Weights of a small transformer language model: 5.46M parameters, biases.
Each number is 200 + 40 x the weight over its row's rms, rounded and kept within 0 to 999. Layers, rows and columns count from 0. The size before them is the row's rms in percent of the matrix's.

# layer 16 MLP up, 384x128, rms 0.0722, rows 352-357, columns 0-127
091,257,243,190,273,178,180,193,233,247,152,194,159,187,216,259,226,217,164,152,166,168,255,227,216,148,230,139,174,219,231,277,163,231,218,151,196,155,266,210,188,186,99,238,134,183,203,176,232,254,220,146,246,134,226,209,230,212,250,196,166,225,193,159,211,232,199,297,136,220,102,175,208,188,234,139,136,222,193,259,184,189,172,281,157,208,221,180,206,164,220,197,256,161,155,239,232,227,255,236,155,209,120,197,198,202,251,194,219,237,249,255,268,188,271,164,234,186,157,211,234,194,195,194,186,235,203,182,128
104,170,233,156,231,150,135,112,238,186,154,115,271,186,214,184,168,196,231,131,185,209,259,197,203,181,191,158,293,219,197,191,159,174,200,268,227,165,182,205,247,175,175,241,251,166,162,222,175,229,239,245,288,268,144,244,257,176,174,166,161,235,153,264,122,228,143,146,174,228,182,225,171,225,219,177,160,204,195,245,204,163,223,185,232,192,228,133,158,224,199,230,248,245,188,239,204,153,217,250,174,226,224,65,196,211,211,219,205,226,190,143,202,249,232,287,201,182,248,204,222,260,197,179,198,241,216,206,219
098,195,230,171,156,244,174,200,203,223,222,209,156,159,220,97,196,172,231,143,274,130,202,236,176,135,194,318,205,165,286,164,168,246,176,252,161,201,175,186,184,217,174,192,148,178,116,157,231,106,242,249,176,233,200,183,269,162,256,223,198,218,245,230,197,235,150,181,205,283,159,230,200,288,185,192,180,221,249,175,204,151,161,154,147,191,200,192,235,204,231,254,200,248,150,222,185,206,241,246,247,172,233,219,119,194,193,211,180,216,217,181,183,183,202,155,99,187,233,192,162,213,198,224,261,195,136,215,212
094,164,205,279,210,272,209,198,136,250,119,206,305,188,201,188,173,233,269,270,221,267,201,210,205,253,132,260,145,188,207,168,263,171,245,227,159,151,184,186,168,219,221,209,249,219,175,209,212,165,177,225,241,188,184,197,161,189,169,260,133,269,235,183,158,138,174,239,187,218,238,181,168,179,220,240,217,243,163,197,191,88,221,228,209,204,258,238,155,161,201,187,191,168,200,181,163,191,122,177,187,216,281,221,260,207,151,172,144,192,248,203,221,216,188,178,145,218,139,227,171,252,108,245,234,225,193,226,154
102,194,236,151,164,152,197,159,126,230,202,221,243,205,165,156,209,192,246,195,245,229,184,270,202,180,156,247,180,251,194,194,184,235,204,284,180,217,267,148,184,191,201,186,279,144,232,191,194,271,178,200,313,279,233,175,233,188,260,232,228,190,210,140,215,158,166,130,208,226,247,210,166,239,183,203,216,135,150,254,280,198,260,196,180,208,199,213,196,138,147,221,190,205,93,191,90,196,190,198,154,234,205,186,238,219,211,196,147,150,197,164,238,188,181,156,223,263,159,120,195,234,193,209,254,174,224,196,151
102,139,188,256,137,125,158,134,214,249,285,171,209,138,197,166,144,125,231,251,208,207,218,178,155,174,168,187,162,204,247,190,141,133,216,210,258,191,141,208,259,241,157,236,212,292,186,232,271,174,202,231,301,178,187,189,120,228,212,225,224,252,260,199,201,226,165,127,195,229,167,183,180,130,262,239,194,241,179,256,170,172,273,229,219,218,165,155,239,182,232,238,237,283,167,223,237,237,207,255,218,174,181,185,224,176,152,194,199,204,231,153,203,278,226,203,190,153,188,206,152,197,196,181,175,173,204,221,209
# layer 16 MLP down (transposed), 384x128, rms 0.072, rows 352-356, columns 0-127
082,214,207,203,258,115,145,194,286,130,175,203,232,227,235,201,245,260,178,191,245,251,213,236,245,206,136,164,187,239,185,122,218,233,249,188,169,228,227,202,257,210,190,273,195,194,140,117,176,257,227,159,229,142,192,128,251,138,209,225,173,238,172,171,264,203,214,205,225,205,176,256,252,199,277,151,177,148,186,209,198,198,171,246,170,221,223,274,213,156,201,274,153,208,135,187,257,228,181,204,195,191,148,186,153,209,217,261,207,260,228,254,205,167,149,171,204,175,251,173,141,217,174,280,257,238,160,214,227
105,261,157,195,219,199,220,201,239,155,200,211,200,189,163,134,179,120,242,283,201,225,182,185,231,258,214,228,162,179,257,213,186,187,258,253,247,162,143,224,210,217,234,212,263,195,206,153,189,194,135,207,167,252,241,213,142,193,152,186,202,191,134,211,199,195,186,210,130,173,220,166,166,196,197,209,221,283,240,210,217,327,286,197,199,156,179,270,141,97,149,175,202,177,126,177,185,202,212,113,213,203,217,244,136,221,149,245,135,197,169,234,252,141,159,201,221,224,215,236,239,197,182,189,173,251,162,254,196
126,150,127,182,317,136,199,168,184,180,153,196,208,247,207,248,257,248,194,225,222,205,184,220,175,164,180,197,229,208,187,172,184,164,228,249,174,210,252,213,190,228,226,198,264,196,140,196,177,247,139,218,169,259,206,206,202,137,274,261,188,155,203,165,215,221,206,236,129,139,134,159,195,217,182,154,197,204,255,125,279,160,250,228,242,172,198,175,162,127,185,199,208,133,141,209,217,196,280,214,167,259,169,158,167,188,234,210,195,183,240,176,165,289,193,212,169,201,215,275,164,204,179,224,276,139,193,109,188
106,184,203,164,221,207,230,188,166,207,131,236,239,121,189,200,187,176,313,188,166,256,212,205,159,232,159,204,249,163,214,155,225,112,228,239,165,148,196,123,240,137,207,234,189,234,163,148,225,227,169,242,201,236,174,216,177,193,183,243,254,249,227,137,259,155,158,266,206,228,231,288,232,229,260,152,146,262,142,189,180,221,240,261,182,131,277,233,221,205,231,209,159,193,211,187,178,219,174,237,150,198,258,233,172,195,237,194,203,138,175,236,206,249,174,168,197,182,186,200,190,254,163,305,227,197,235,144,158
089,143,164,218,196,176,156,188,127,186,238,287,242,208,236,175,147,208,152,203,235,119,194,237,227,200,195,191,234,107,237,262,128,199,240,286,181,178,240,171,211,206,182,173,215,189,150,199,189,245,218,157,245,234,187,276,220,295,213,170,192,233,156,151,199,174,169,192,191,228,191,241,227,193,190,263,283,164,169,145,243,104,227,183,249,210,236,218,107,193,159,214,251,146,187,154,163,200,176,189,138,135,236,214,246,258,175,216,259,266,222,160,197,167,167,255,188,170,214,167,215,230,173,237,208,192,229,238,226